Each number is 50 + 12 x the weight over the matrix's rms, rounded and kept within 0 to 99. Layers, rows and columns count from 0.

# layer 5 attention value, 128x160, rms 0.148, rows 66-87, columns 0-159
42 34 59 57 46 51 63 61 33 50 65 47 51 38 39 43 39 79 44 53 50 46 29 69 49 57 48 63 43 43 48 50 55 48 39 47 66 42 40 83 46 26 68 60 34 53 52 50 44 53 58 66 40 57 54 33 45 49 18 74 52 38 52 57 48 54 43 71 49 47 59 32 62 61 70 49 52 59 58 62 47 51 45 57 68 44 50 40 59 66 48 50 61 26 28 51 33 73 32 39 62 56 64 52 41 50 35 42 39 63 55 34 39 69 69 59 49 24 52 50 43 41 49 61 23 67 42 60 53 58 40 62 55 49 51 44 49 53 39 53 64 48 40 53 68 74 47 76 34 53 58 50 44 47 51 47 70 44 43 36
40 48 54 38 52 23 52 45 58 57 43 47 48 39 33 49 42 36 41 75 67 39 46 50 68 69 59 38 42 43 52 36 47 32 38 43 37 63 70 53 43 61 61 45 46 40 26 51 55 72 39 53 39 74 41 45 68 46 50 43 59 46 29 63 17 67 71 46 45 43 60 78 63 51 61 60 40 61 35 35 39 50 82 58 58 55 55 33 37 40 54 53 44 61 54 42 40 42 29 46 38 62 38 66 59 48 77 51 31 44 44 45 71 62 66 47 56 33 48 31 66 51 54 29 56 73 55 52 61 47 54 62 62 42 63 34 46 58 70 50 65 56 49 57 29 37 58 60 51 87 53 28 42 32 44 40 64 53 51 47
49 39 49 24 76 53 57 59 47 53 34 66 57 30 59 55 48 26 34 62 61 25 37 62 32 55 41 55 56 54 61 74 50 42 45 52 45 52 55 46 32 60 58 60 59 49 54 70 20 39 57 39 62 52 55 63 52 48 41 63 61 54 45 35 42 57 28 47 33 45 56 45 63 39 47 50 44 53 61 53 45 49 48 44 64 44 59 57 38 57 56 61 57 40 48 50 50 41 39 47 56 55 57 63 67 39 47 44 46 54 52 68 33 40 45 36 35 47 38 50 60 68 39 48 56 56 41 57 33 61 39 49 38 39 57 59 46 46 41 46 56 75 47 28 33 57 37 49 59 49 68 62 55 64 34 62 51 37 65 47
52 50 31 40 60 45 73 41 40 57 58 31 56 59 21 57 72 55 45 51 57 66 49 40 66 50 22 29 33 38 40 50 49 81 51 74 51 66 47 48 25 29 80 48 54 71 60 51 60 37 63 28 54 46 40 52 56 52 46 21 63 41 39 55 38 41 64 45 56 58 39 45 56 64 57 52 43 22 41 57 18 44 28 49 57 46 48 31 59 52 64 75 67 35 44 46 44 47 45 40 47 47 37 39 61 62 53 44 62 47 40 39 47 62 58 49 52 59 50 63 56 67 31 41 33 57 38 51 49 81 42 48 49 45 64 37 59 56 35 71 20 48 72 45 58 68 40 42 39 42 47 32 63 52 44 46 53 39 43 64
57 43 30 66 54 54 50 44 62 57 49 53 75 59 58 62 48 64 60 44 42 44 57 18 57 33 56 48 46 49 45 38 67 57 42 44 51 63 70 60 52 56 57 42 43 47 33 61 38 42 37 34 51 40 50 33 49 62 45 46 55 41 70 39 49 55 46 51 55 61 59 19 38 64 38 67 40 75 49 31 47 80 60 33 64 47 59 63 70 71 57 61 60 42 72 60 52 36 46 58 53 60 42 48 48 51 39 39 65 63 30 62 47 32 51 44 70 42 58 28 80 63 32 49 18 62 36 57 49 58 33 44 28 60 62 56 35 45 48 52 56 42 48 47 59 48 51 44 68 76 50 42 57 58 34 56 58 49 66 48
34 38 82 50 38 75 50 44 69 60 31 43 56 53 57 72 60 42 25 43 54 48 63 70 48 47 51 42 60 54 50 38 49 31 58 75 55 23 30 58 62 51 40 66 41 38 63 62 53 42 29 36 60 54 37 84 57 78 56 63 35 40 41 42 41 70 57 44 70 36 39 49 71 73 56 63 57 41 50 69 40 62 50 48 59 62 51 50 46 48 45 46 52 27 37 49 37 68 68 46 58 21 36 43 37 40 57 44 70 34 59 54 49 49 55 43 66 47 63 62 47 70 54 52 68 44 34 65 58 51 19 57 54 38 63 39 54 60 64 66 54 47 64 50 38 44 39 41 56 60 49 45 35 54 39 59 64 56 66 42
47 39 37 24 52 50 33 52 84 51 45 70 41 48 69 68 46 76 53 33 48 56 58 42 56 34 47 32 62 65 70 39 45 44 39 45 34 45 55 78 53 38 54 57 43 52 33 55 46 47 33 59 54 39 53 57 45 58 57 27 52 35 54 68 48 59 63 65 48 38 54 48 61 16 48 50 63 40 63 59 50 35 53 41 66 61 48 67 26 56 51 40 33 35 45 46 59 37 63 31 37 46 28 82 45 50 53 47 23 52 39 47 65 52 67 40 44 78 54 29 77 29 76 44 45 39 44 55 44 43 17 58 47 43 58 60 50 53 51 65 51 38 61 59 31 66 54 59 14 47 32 50 50 45 47 54 65 25 77 51
56 47 53 57 46 37 43 44 50 50 53 47 20 67 20 41 53 57 40 51 39 55 44 37 56 42 59 38 68 52 56 70 50 42 35 66 60 66 42 62 51 53 50 49 59 67 52 71 40 61 73 51 42 48 51 53 66 65 71 47 50 61 39 68 34 52 46 44 51 47 49 70 43 40 37 30 38 48 68 56 76 52 37 61 36 52 37 46 60 44 49 48 46 52 38 49 58 56 40 50 53 36 37 52 45 52 72 47 52 73 56 58 64 39 30 48 35 56 48 39 56 54 75 47 57 50 35 42 60 44 48 55 62 55 44 50 30 35 46 54 42 56 34 50 56 42 49 65 36 66 39 59 52 44 48 68 72 41 51 37
52 65 54 33 34 29 27 53 42 22 68 53 42 35 47 51 46 50 49 38 47 46 50 38 38 55 31 58 54 54 63 42 44 41 56 59 46 47 50 53 43 59 43 50 37 49 61 39 48 61 73 30 41 48 53 76 39 70 56 67 48 48 65 69 52 52 51 50 46 52 41 74 61 67 47 60 38 41 51 62 46 24 47 45 64 51 45 58 56 23 50 46 42 49 49 44 43 52 25 49 38 55 48 50 47 68 53 24 61 50 57 48 58 45 62 47 54 52 48 31 68 52 30 51 58 61 50 36 58 62 60 66 82 41 32 66 57 60 45 65 48 33 71 58 37 62 26 23 45 37 53 43 44 30 67 49 42 43 54 55
44 51 53 36 55 38 36 25 46 53 52 41 61 45 60 62 55 40 64 66 52 62 45 69 22 50 46 38 51 62 31 30 41 61 58 48 65 33 78 72 58 55 45 49 74 36 58 59 59 62 43 35 58 28 50 43 46 51 54 53 41 39 62 60 55 47 52 53 52 40 49 27 42 51 47 60 50 40 48 42 44 51 46 61 66 28 49 55 46 59 65 61 43 54 48 69 27 30 53 50 43 51 61 45 49 38 60 34 51 37 36 48 42 27 42 39 63 83 31 42 47 60 45 51 50 65 54 73 49 29 46 66 40 57 21 53 38 42 17 60 48 50 60 54 69 57 64 43 65 29 61 46 51 52 41 41 60 40 55 65
36 35 61 55 35 57 75 45 69 55 42 47 60 70 46 59 61 58 70 46 77 54 49 57 52 39 59 59 66 39 46 51 46 63 40 47 56 49 56 23 45 46 50 39 49 45 06 54 36 50 40 26 69 26 63 56 51 46 46 78 57 37 59 36 66 44 51 77 54 50 48 49 65 36 44 54 59 54 55 45 42 27 66 59 46 55 38 36 56 47 58 50 51 42 60 36 60 49 25 43 48 55 29 55 41 68 51 54 33 63 52 45 64 61 42 52 46 57 42 51 64 34 49 55 45 38 53 82 49 83 40 62 61 37 46 71 54 49 44 42 33 62 32 57 71 61 26 58 61 44 48 46 68 27 43 41 42 43 58 55
62 48 66 38 39 47 26 48 61 48 38 58 45 40 26 42 63 66 53 49 63 48 57 40 69 47 53 59 26 30 48 47 37 70 64 71 34 56 42 60 56 68 40 53 48 52 47 50 56 59 50 47 65 34 33 47 43 51 59 43 56 46 41 51 48 56 52 56 28 56 60 53 56 52 54 65 51 73 40 35 56 28 41 53 50 34 57 43 63 36 34 37 65 62 57 45 46 40 48 64 62 44 40 39 50 66 51 80 76 63 63 63 73 66 60 44 49 68 38 55 28 49 47 25 76 48 44 40 67 64 66 42 50 58 34 49 40 69 57 46 75 56 54 26 41 45 63 48 47 62 41 48 47 51 28 56 43 48 36 26
52 68 50 55 64 45 39 57 27 35 72 37 77 82 45 41 37 39 54 38 57 60 42 32 51 63 32 57 31 33 50 59 61 62 50 35 51 52 60 51 43 45 61 46 57 38 58 58 33 47 56 43 44 34 54 58 39 50 49 50 62 67 41 58 34 51 38 62 60 72 58 43 41 75 50 78 44 60 42 48 62 49 26 54 56 47 30 45 76 31 67 79 51 61 46 47 45 51 42 67 52 52 62 58 25 36 59 48 33 43 55 38 37 53 42 38 47 31 42 58 28 56 34 52 46 63 45 49 57 69 45 47 72 40 48 48 67 77 64 76 46 45 53 65 54 53 49 40 76 67 32 54 43 20 39 65 44 59 42 55
43 42 71 43 55 46 58 57 51 43 28 48 46 47 66 51 58 42 57 36 58 67 39 51 43 61 40 37 49 44 67 59 52 46 64 60 38 42 27 18 29 51 35 51 43 47 63 56 48 43 58 53 47 60 61 63 69 63 37 58 32 49 64 50 53 56 54 36 41 18 46 59 47 48 54 24 37 51 41 57 57 61 53 25 46 47 63 58 55 52 66 48 43 30 46 40 50 58 20 71 50 59 48 58 63 30 61 50 55 52 56 38 35 52 64 59 51 53 55 55 58 50 31 47 39 62 64 56 57 69 38 52 51 59 42 54 33 41 44 34 36 52 64 48 62 62 61 61 57 59 24 53 66 46 41 65 65 61 44 44
29 61 41 40 60 27 42 59 42 47 70 43 55 46 65 59 43 42 54 56 45 43 50 44 34 62 34 39 77 50 44 44 45 14 53 37 81 45 64 43 39 34 49 42 37 61 49 74 53 52 68 41 37 71 44 54 53 63 53 66 50 41 41 60 48 50 44 32 72 13 45 53 41 41 52 33 62 40 45 41 40 39 42 43 52 62 59 56 62 53 48 50 47 29 59 51 52 59 60 33 55 64 67 32 52 54 42 52 50 36 71 59 31 59 34 41 55 55 38 43 66 62 52 28 57 40 47 69 24 44 50 68 60 59 53 65 44 39 36 57 51 53 42 44 51 41 44 32 30 59 65 50 52 64 37 50 60 43 56 43
67 54 68 61 44 51 44 51 80 55 49 26 61 56 57 58 44 55 28 51 58 47 52 53 69 68 45 54 49 38 41 46 50 67 39 84 50 55 51 58 57 56 53 59 54 85 28 40 37 49 41 57 35 76 54 66 66 31 54 52 42 42 32 39 62 40 30 66 56 35 91 40 47 39 60 57 55 58 45 66 46 56 67 46 43 35 49 48 50 31 68 55 45 43 49 43 42 65 38 54 38 59 47 53 66 46 40 47 69 33 43 42 71 49 51 38 50 55 60 48 53 55 53 58 45 38 49 57 56 56 49 53 54 56 43 38 58 52 73 49 52 53 82 35 47 60 44 46 53 48 21 34 55 40 48 35 59 53 53 32
65 31 59 47 43 52 47 50 40 38 57 46 70 23 27 62 62 61 48 41 56 64 24 45 31 53 51 49 45 55 45 41 33 53 49 55 60 72 56 50 37 39 38 42 47 56 65 72 51 31 51 43 51 32 45 62 66 50 57 68 32 58 46 50 55 55 43 62 49 73 50 53 56 50 71 43 67 38 40 44 59 44 68 64 48 38 57 57 50 62 26 47 65 35 46 69 47 54 58 60 47 50 41 58 43 39 56 43 55 49 61 30 47 44 57 43 20 41 48 53 35 46 50 26 44 59 46 24 28 49 72 62 32 46 23 31 29 61 40 47 20 55 66 43 56 54 28 55 57 24 61 57 58 53 51 49 51 53 39 42
49 40 57 69 47 50 56 56 56 25 63 44 51 52 57 23 41 42 54 48 43 55 65 35 61 38 65 51 39 56 46 67 58 45 65 42 63 49 38 47 75 54 54 46 34 62 71 36 30 55 56 32 40 27 54 51 63 57 49 71 35 55 50 62 59 72 58 45 30 60 30 51 35 51 32 33 56 37 68 45 46 45 48 51 45 57 33 63 47 61 48 59 64 49 28 44 53 51 50 55 43 60 54 40 69 45 35 56 50 59 38 58 48 38 44 50 80 67 42 61 47 64 39 41 49 44 57 55 42 67 40 45 72 39 42 46 31 41 75 56 22 54 34 31 41 47 40 49 48 21 28 50 65 45 34 65 32 46 27 43
54 53 37 63 53 58 51 26 50 28 46 30 39 55 39 73 75 50 61 57 54 43 45 60 40 34 42 44 61 33 42 84 36 48 66 39 36 52 61 67 75 58 51 34 75 28 50 38 55 43 43 59 37 30 45 45 39 30 35 80 46 40 55 30 39 67 32 51 48 49 46 58 68 60 49 44 56 33 44 41 52 48 64 64 41 57 52 69 31 55 64 69 73 47 64 66 52 61 60 47 53 39 41 48 64 33 45 68 58 55 55 46 44 33 52 39 61 33 84 46 64 59 40 48 24 46 50 44 59 59 69 50 48 48 63 31 50 50 48 36 38 69 56 56 40 43 55 50 62 76 48 56 64 42 25 31 69 20 67 61
36 54 41 38 33 45 61 56 59 33 58 37 64 32 24 70 46 37 38 48 39 72 53 52 41 49 40 57 61 53 42 38 53 55 62 36 40 16 60 59 61 56 44 45 54 57 49 56 20 51 74 34 48 52 58 48 54 39 41 54 76 58 54 54 67 55 73 53 51 47 40 57 65 58 51 48 33 41 31 52 64 56 55 47 61 36 69 29 46 50 64 22 43 72 40 54 42 58 37 33 69 50 76 51 32 68 73 49 52 54 86 43 39 52 61 42 21 48 58 63 40 59 30 60 41 59 42 57 47 44 62 47 39 22 72 48 54 54 60 42 53 80 49 50 66 67 47 57 49 58 51 42 70 45 42 38 69 69 52 74
51 29 44 39 57 33 36 63 64 38 50 51 40 76 42 76 37 58 47 47 25 62 46 71 45 39 55 58 28 33 34 64 58 44 60 51 40 53 42 52 45 50 61 35 37 56 63 45 73 56 54 51 45 48 45 53 58 44 66 44 57 59 57 30 60 17 70 50 59 48 69 51 59 56 54 47 56 60 51 75 51 49 67 59 63 42 32 79 55 50 41 55 48 58 53 60 54 41 28 52 54 43 49 53 34 63 69 51 42 47 57 61 50 43 55 52 40 53 67 55 46 40 42 28 59 40 48 51 52 42 61 63 44 41 51 66 45 39 56 40 83 58 56 53 59 44 46 53 46 56 58 68 29 49 56 47 54 62 29 68
59 58 44 34 61 38 51 69 66 51 68 42 29 24 39 35 49 46 43 47 31 29 80 55 36 41 48 45 59 37 39 44 64 35 62 40 31 68 37 89 13 22 52 48 51 64 44 68 44 42 57 62 49 66 54 39 39 63 39 40 36 42 43 68 54 47 52 69 63 64 60 34 60 49 41 29 43 35 41 42 61 44 50 35 62 81 68 33 53 56 45 47 52 55 46 55 45 50 49 29 53 63 33 45 55 56 41 43 45 61 44 42 42 52 42 43 63 27 45 64 61 54 57 25 36 61 57 78 58 83 58 50 38 31 53 62 75 57 29 66 41 64 51 47 39 50 37 42 55 58 39 52 30 62 35 70 51 46 60 36
# layer 5 attention output (transposed), 128x160, rms 0.142, rows 66-87, columns 0-159
51 54 30 45 57 52 48 38 43 59 46 65 37 63 45 63 43 50 40 38 57 57 67 36 56 41 30 26 44 43 41 55 56 46 51 54 51 57 49 40 73 65 39 64 71 53 57 61 31 39 42 40 57 67 43 71 41 43 50 36 36 48 64 46 35 59 62 52 56 69 47 53 50 43 32 50 43 40 31 40 68 41 45 52 43 63 30 62 53 52 63 46 48 73 44 49 58 38 43 66 67 55 47 19 49 47 47 44 48 54 34 59 60 50 61 50 53 51 52 49 34 56 52 48 67 34 42 52 58 47 84 73 59 50 57 33 50 54 42 62 32 51 48 56 51 44 45 47 38 32 41 55 53 50 57 54 37 54 56 52
57 57 58 65 51 62 46 58 56 67 39 57 60 59 50 47 51 63 44 29 59 50 52 35 54 45 47 52 51 51 32 46 67 61 73 56 54 58 63 58 58 49 48 41 67 54 54 25 44 44 63 75 47 37 54 50 39 44 43 55 58 54 70 46 65 57 59 59 48 56 61 56 39 63 49 52 69 41 43 39 39 59 50 52 56 37 33 45 56 36 50 52 31 52 56 56 43 48 52 68 44 31 45 29 37 56 45 31 67 46 31 60 69 42 69 37 50 46 25 52 45 41 70 55 52 51 46 47 45 56 57 46 43 72 55 36 49 58 30 40 50 37 60 46 42 65 49 45 63 36 51 60 54 82 62 57 47 48 73 49
50 36 49 64 66 54 54 58 63 40 47 42 63 71 47 46 41 58 45 51 42 72 61 52 42 50 54 44 67 55 47 57 47 50 76 35 45 36 44 71 55 56 47 54 48 43 61 78 55 42 63 62 48 46 67 44 47 64 44 46 56 44 53 38 44 63 51 58 47 50 49 55 63 40 49 61 59 38 40 47 60 66 58 61 56 62 38 45 46 62 42 40 43 49 57 49 44 63 51 44 65 56 51 51 34 55 35 46 53 37 46 54 64 49 42 55 44 32 63 58 40 56 56 61 45 74 74 46 42 51 61 53 61 45 37 59 47 62 61 65 61 46 63 53 57 54 71 45 45 42 60 46 54 49 68 49 63 44 46 58
63 45 75 40 59 49 46 54 52 57 37 59 40 34 50 54 36 66 38 39 59 45 56 50 39 16 62 47 42 44 57 53 33 19 46 35 31 76 53 60 48 64 41 43 60 60 50 41 46 54 41 69 43 43 52 60 59 35 72 56 35 50 50 59 57 75 56 61 49 37 45 55 46 41 63 53 52 54 37 31 61 52 45 53 57 38 58 45 36 46 75 55 51 56 45 60 56 57 67 54 63 56 56 58 56 57 42 41 55 48 67 54 59 47 48 81 66 34 47 49 50 49 41 60 73 40 40 53 47 42 52 59 65 44 50 50 47 45 50 53 54 46 41 64 55 37 39 56 66 59 63 59 33 56 48 52 54 65 57 53
44 62 47 39 48 57 58 41 47 31 36 44 29 59 49 49 38 49 54 52 50 30 47 48 48 49 49 49 61 41 57 64 46 42 52 69 57 44 31 45 50 41 62 48 49 38 52 57 51 59 56 56 57 72 60 49 41 45 68 35 46 40 42 57 47 73 56 57 62 64 66 66 55 47 57 66 47 48 30 50 53 64 41 60 51 39 47 51 34 44 51 54 57 41 33 41 53 52 50 52 51 40 50 38 41 58 62 49 56 47 55 55 54 50 47 55 42 64 50 65 38 69 71 65 53 57 55 34 41 46 51 32 57 63 47 58 46 54 64 41 50 67 39 37 41 42 45 53 66 42 69 56 54 63 50 30 46 47 46 58
55 53 53 60 61 40 40 43 53 22 51 54 54 54 37 35 60 24 45 59 38 47 47 37 30 38 69 46 65 62 48 57 41 44 46 52 42 59 48 45 39 65 39 48 68 72 52 48 40 39 48 58 57 47 65 36 58 44 32 53 62 61 72 55 60 45 41 36 35 55 58 53 48 30 62 64 65 63 50 50 42 39 39 44 46 46 46 45 44 52 42 43 47 58 47 76 69 53 41 40 47 60 80 43 55 58 58 54 50 37 51 50 38 55 46 46 49 51 31 60 67 50 48 61 56 47 66 44 58 53 55 56 61 43 58 41 51 73 42 49 42 41 52 54 45 48 49 41 49 39 62 22 53 39 47 63 39 27 29 73
56 39 76 50 36 47 34 51 59 59 49 51 45 72 36 57 52 54 48 61 60 48 53 46 37 49 45 66 34 36 45 53 48 61 35 58 43 42 55 34 30 69 62 34 32 53 42 55 40 55 55 56 37 61 64 54 53 28 44 85 62 36 63 51 56 41 42 31 58 53 57 39 52 43 45 43 74 41 46 34 27 70 59 54 34 52 39 41 45 55 50 52 43 62 59 66 53 46 45 48 46 44 52 47 40 40 38 54 54 44 45 55 52 56 31 42 49 49 33 69 33 60 47 43 54 84 57 50 48 65 53 32 45 71 50 36 54 57 51 51 46 63 44 49 36 58 47 38 57 65 49 49 61 44 68 57 40 63 40 72
48 59 52 62 46 56 43 60 49 55 57 45 46 51 60 57 60 44 56 48 57 72 45 57 46 59 46 59 18 45 55 38 49 64 51 42 43 44 40 44 65 50 46 33 48 37 55 46 71 51 55 31 54 42 55 42 50 56 41 50 55 64 45 58 69 41 30 63 39 43 52 41 47 45 50 59 51 40 66 27 34 56 54 53 55 33 50 60 41 42 56 46 48 35 61 66 58 56 44 49 52 43 44 53 58 56 46 61 42 58 54 50 46 40 57 68 59 58 53 51 62 64 44 58 52 51 69 71 47 78 57 41 59 59 54 28 60 45 59 62 26 55 56 52 44 42 45 40 50 56 46 53 59 43 52 68 32 62 59 56
39 42 70 42 64 43 47 52 55 63 48 50 53 64 56 37 57 47 54 50 36 63 58 48 69 47 57 54 61 39 52 47 47 49 68 61 45 71 23 32 38 59 39 51 61 52 33 37 50 58 51 52 67 51 46 49 67 47 73 60 43 54 35 56 52 49 48 55 31 47 50 37 49 55 54 35 57 63 56 40 51 63 61 62 42 60 48 56 53 52 52 41 61 61 49 54 44 52 61 42 41 56 39 49 52 51 43 53 53 49 50 18 53 72 54 53 68 71 40 62 47 28 50 50 59 55 63 51 36 38 44 47 51 52 55 50 46 60 57 37 49 60 30 50 66 56 48 41 31 49 57 29 56 59 54 58 69 68 43 56
48 30 62 57 51 48 57 37 69 54 43 68 47 49 43 55 44 30 36 53 61 40 48 58 49 45 61 55 40 51 56 73 58 43 38 65 47 64 54 41 34 44 66 57 40 52 48 44 55 39 56 57 47 66 60 46 54 36 73 33 64 49 29 54 49 66 43 60 46 56 50 70 62 49 44 64 64 55 61 48 38 52 54 46 55 54 66 55 52 31 29 51 59 30 61 59 58 46 65 40 46 54 57 58 50 43 50 48 44 40 45 40 73 60 55 60 70 45 45 60 71 60 43 67 53 54 52 35 53 52 63 65 56 35 60 62 70 50 38 55 41 58 28 38 48 59 45 42 19 60 51 58 34 50 42 61 57 46 38 59
66 67 52 39 45 74 32 37 25 25 31 63 43 62 48 54 33 42 46 38 43 47 44 50 42 42 56 59 38 56 54 67 53 42 61 47 78 52 63 44 40 66 63 42 64 49 61 64 57 43 44 77 58 65 48 61 50 43 59 71 40 57 65 55 59 68 44 32 43 80 32 50 46 52 69 37 47 56 46 53 64 50 47 64 60 52 65 50 32 55 65 48 36 59 53 43 40 44 59 37 33 50 45 57 49 53 53 64 70 41 36 49 45 33 39 48 41 55 41 51 35 57 49 53 34 66 49 41 48 36 34 37 38 53 54 52 69 56 65 72 55 53 55 73 61 54 60 58 47 65 41 58 61 65 55 54 56 56 51 57
55 75 39 63 52 20 73 56 31 56 53 38 50 56 65 47 41 61 43 43 59 53 52 54 58 63 64 47 55 43 54 54 50 43 60 29 38 54 47 37 41 51 32 53 61 51 39 19 59 52 52 55 50 48 51 54 46 51 48 55 47 48 48 53 56 55 61 36 52 49 69 55 30 67 51 49 31 35 41 62 46 52 60 47 41 50 48 27 48 38 53 55 51 37 40 49 61 50 46 70 34 51 24 48 62 55 45 62 31 58 51 36 42 53 55 51 59 36 46 54 69 51 43 50 42 54 42 38 54 45 37 45 43 54 29 41 55 37 66 47 41 42 44 53 50 57 42 38 57 44 59 48 60 57 72 48 47 41 50 51
39 44 42 40 60 62 60 47 57 49 43 44 23 35 62 55 51 48 26 46 43 45 50 50 69 40 48 40 50 44 46 47 52 25 78 60 45 64 62 50 58 54 61 45 62 59 53 43 60 46 32 46 53 50 55 36 59 65 61 40 36 52 64 50 50 50 48 68 54 41 58 52 50 47 52 60 24 56 55 48 68 43 55 57 37 45 42 55 29 37 55 43 37 57 47 35 39 53 57 37 36 54 26 26 52 62 41 41 59 61 60 43 67 56 67 73 48 66 43 53 62 56 34 45 54 33 46 43 46 50 62 56 61 49 63 52 43 53 47 45 55 37 48 37 82 60 57 60 49 28 42 50 74 53 61 47 47 51 53 45
46 54 38 46 65 61 37 46 58 62 51 38 55 46 49 41 42 59 51 44 39 44 68 49 61 42 54 44 53 51 40 34 44 42 46 49 52 46 50 68 56 57 41 59 45 51 46 53 62 51 44 60 71 39 53 32 40 45 52 49 66 58 43 33 68 61 59 51 43 69 19 58 43 37 45 66 61 42 55 39 44 50 41 62 29 58 61 32 48 62 51 49 60 59 62 55 35 51 33 46 59 45 49 48 53 59 47 57 57 66 50 54 53 46 35 44 48 46 28 59 57 48 51 58 53 32 55 51 33 42 52 64 44 41 48 30 49 50 55 64 49 35 40 61 41 25 56 40 33 63 40 44 47 72 52 21 41 52 63 53
66 29 52 53 52 56 49 43 70 53 28 62 56 45 14 31 48 51 57 45 56 54 61 51 48 56 40 40 42 55 63 47 31 60 49 54 38 55 43 56 56 60 53 43 62 61 43 51 54 29 45 47 56 47 57 56 42 36 44 39 62 57 43 46 47 44 40 55 32 65 42 63 53 46 54 52 53 44 56 39 32 59 45 43 55 53 51 65 49 66 37 49 52 66 68 58 51 54 46 45 51 44 53 47 32 20 56 42 56 40 36 29 46 59 40 42 54 55 67 59 46 56 56 53 66 69 50 66 43 55 55 37 41 43 47 45 62 49 41 37 47 52 46 49 65 69 46 70 62 61 66 46 40 32 42 64 58 42 44 58
31 69 56 55 63 40 46 44 62 67 60 79 35 54 52 57 40 63 42 37 48 44 53 34 49 43 47 35 58 60 44 48 53 34 40 43 48 39 51 39 44 42 41 67 43 49 47 53 27 42 62 41 47 57 44 39 49 54 42 42 43 47 60 60 34 53 68 47 52 52 41 49 31 49 58 43 59 51 51 47 60 41 41 80 57 59 42 20 31 48 41 61 24 62 42 63 55 47 52 50 54 63 57 55 57 58 44 47 51 57 57 41 35 40 52 60 43 39 28 36 51 56 52 49 66 55 50 45 53 49 38 45 54 50 27 37 60 57 61 50 67 40 44 55 55 57 44 45 54 62 72 58 65 61 53 47 48 42 65 81
48 56 65 45 69 41 39 45 45 53 32 51 44 51 49 47 47 44 51 42 65 64 44 42 45 50 48 70 62 37 70 63 60 48 60 43 34 32 34 57 49 56 67 53 60 57 57 47 55 34 57 65 66 44 51 47 47 66 36 31 66 52 53 43 42 62 55 43 34 31 55 48 59 66 49 64 33 57 39 51 66 48 42 58 50 60 23 60 64 65 59 33 45 67 55 32 60 34 46 58 59 54 48 60 44 60 59 43 55 49 34 41 49 50 40 46 67 30 57 57 54 61 24 54 47 41 40 55 62 52 48 53 66 41 51 49 55 45 62 50 42 50 40 73 53 39 51 36 45 55 48 46 50 40 62 53 38 54 45 47
47 52 40 56 52 70 31 35 25 51 63 43 46 44 61 62 62 51 48 43 47 51 61 42 46 64 10 57 52 47 54 41 44 58 43 60 58 60 55 39 54 73 35 48 58 56 32 42 81 46 43 49 35 40 47 66 50 42 64 40 40 73 50 44 52 48 37 39 69 61 43 64 65 51 65 54 33 51 52 53 57 52 35 42 61 41 65 40 56 50 50 53 59 66 63 58 58 56 62 39 52 46 57 42 46 50 51 66 52 55 52 54 63 61 56 60 54 46 58 52 60 43 25 70 45 41 40 62 40 48 44 41 62 50 47 43 36 60 49 61 51 36 53 77 62 55 45 56 43 49 57 51 43 62 52 41 44 60 51 66
36 39 52 44 61 41 44 63 66 69 49 51 65 61 58 33 44 40 70 55 45 61 52 36 51 61 53 45 44 52 30 45 68 65 40 55 63 34 38 44 49 31 42 45 59 49 61 47 34 39 44 66 59 54 52 46 48 85 42 53 53 54 34 42 66 73 55 62 66 55 59 52 47 33 80 64 33 49 60 44 62 37 41 53 57 32 35 54 63 40 52 51 47 42 41 31 49 47 48 50 50 39 36 65 59 59 49 47 40 45 34 55 57 53 48 48 47 44 24 43 39 44 51 73 43 62 54 41 47 34 50 58 59 33 68 59 74 50 55 37 43 53 42 55 58 33 65 61 62 11 64 70 52 49 45 60 41 57 39 52
63 59 57 54 68 43 28 50 65 51 40 57 37 57 63 40 51 34 59 45 40 26 43 55 41 47 49 57 37 54 56 74 45 40 49 47 47 48 49 50 20 60 54 56 55 55 49 51 52 43 42 53 63 34 52 41 59 55 61 60 49 45 58 47 57 29 64 56 67 55 38 49 44 24 50 45 60 65 43 54 35 54 42 39 44 72 33 60 55 36 32 59 55 45 61 48 65 39 57 81 56 40 38 54 66 66 44 35 62 46 53 45 51 50 42 52 45 37 45 50 34 36 56 45 55 49 54 45 61 29 46 56 63 50 70 51 62 63 39 48 30 44 62 50 48 44 78 47 55 30 55 43 42 40 45 54 60 53 58 45
64 65 63 39 64 50 77 47 53 44 50 59 50 48 58 32 45 45 56 51 52 54 46 51 54 53 65 46 43 69 61 51 50 47 53 38 59 26 50 41 43 37 56 57 60 53 45 56 50 41 46 33 61 58 57 53 31 70 55 61 61 48 44 49 55 59 50 49 55 47 53 38 46 49 43 44 57 44 47 53 61 44 28 57 44 59 59 56 49 57 70 45 56 47 59 48 36 45 74 52 44 44 72 42 75 40 50 48 52 53 37 53 43 52 45 58 53 63 53 39 49 40 48 56 51 52 49 34 62 45 56 49 59 69 47 61 43 49 32 46 38 54 47 46 58 59 54 47 52 53 50 19 65 60 70 52 53 57 39 24
59 54 72 65 67 56 59 54 40 55 31 59 48 36 63 64 69 41 41 50 55 58 57 46 51 45 29 45 52 34 55 28 49 41 28 61 54 63 49 46 75 77 61 31 38 61 44 59 62 52 43 64 53 54 41 62 50 63 59 54 53 48 61 48 36 61 39 39 51 49 40 73 48 26 70 48 61 33 44 35 38 59 51 69 41 62 47 58 51 43 73 36 40 28 61 42 60 54 52 55 61 46 57 41 31 48 50 57 39 49 44 50 60 49 48 47 59 53 47 48 48 65 69 51 58 51 32 60 25 24 62 48 48 53 69 40 38 33 50 51 48 28 52 58 58 41 58 57 67 28 61 60 58 32 51 45 48 62 54 56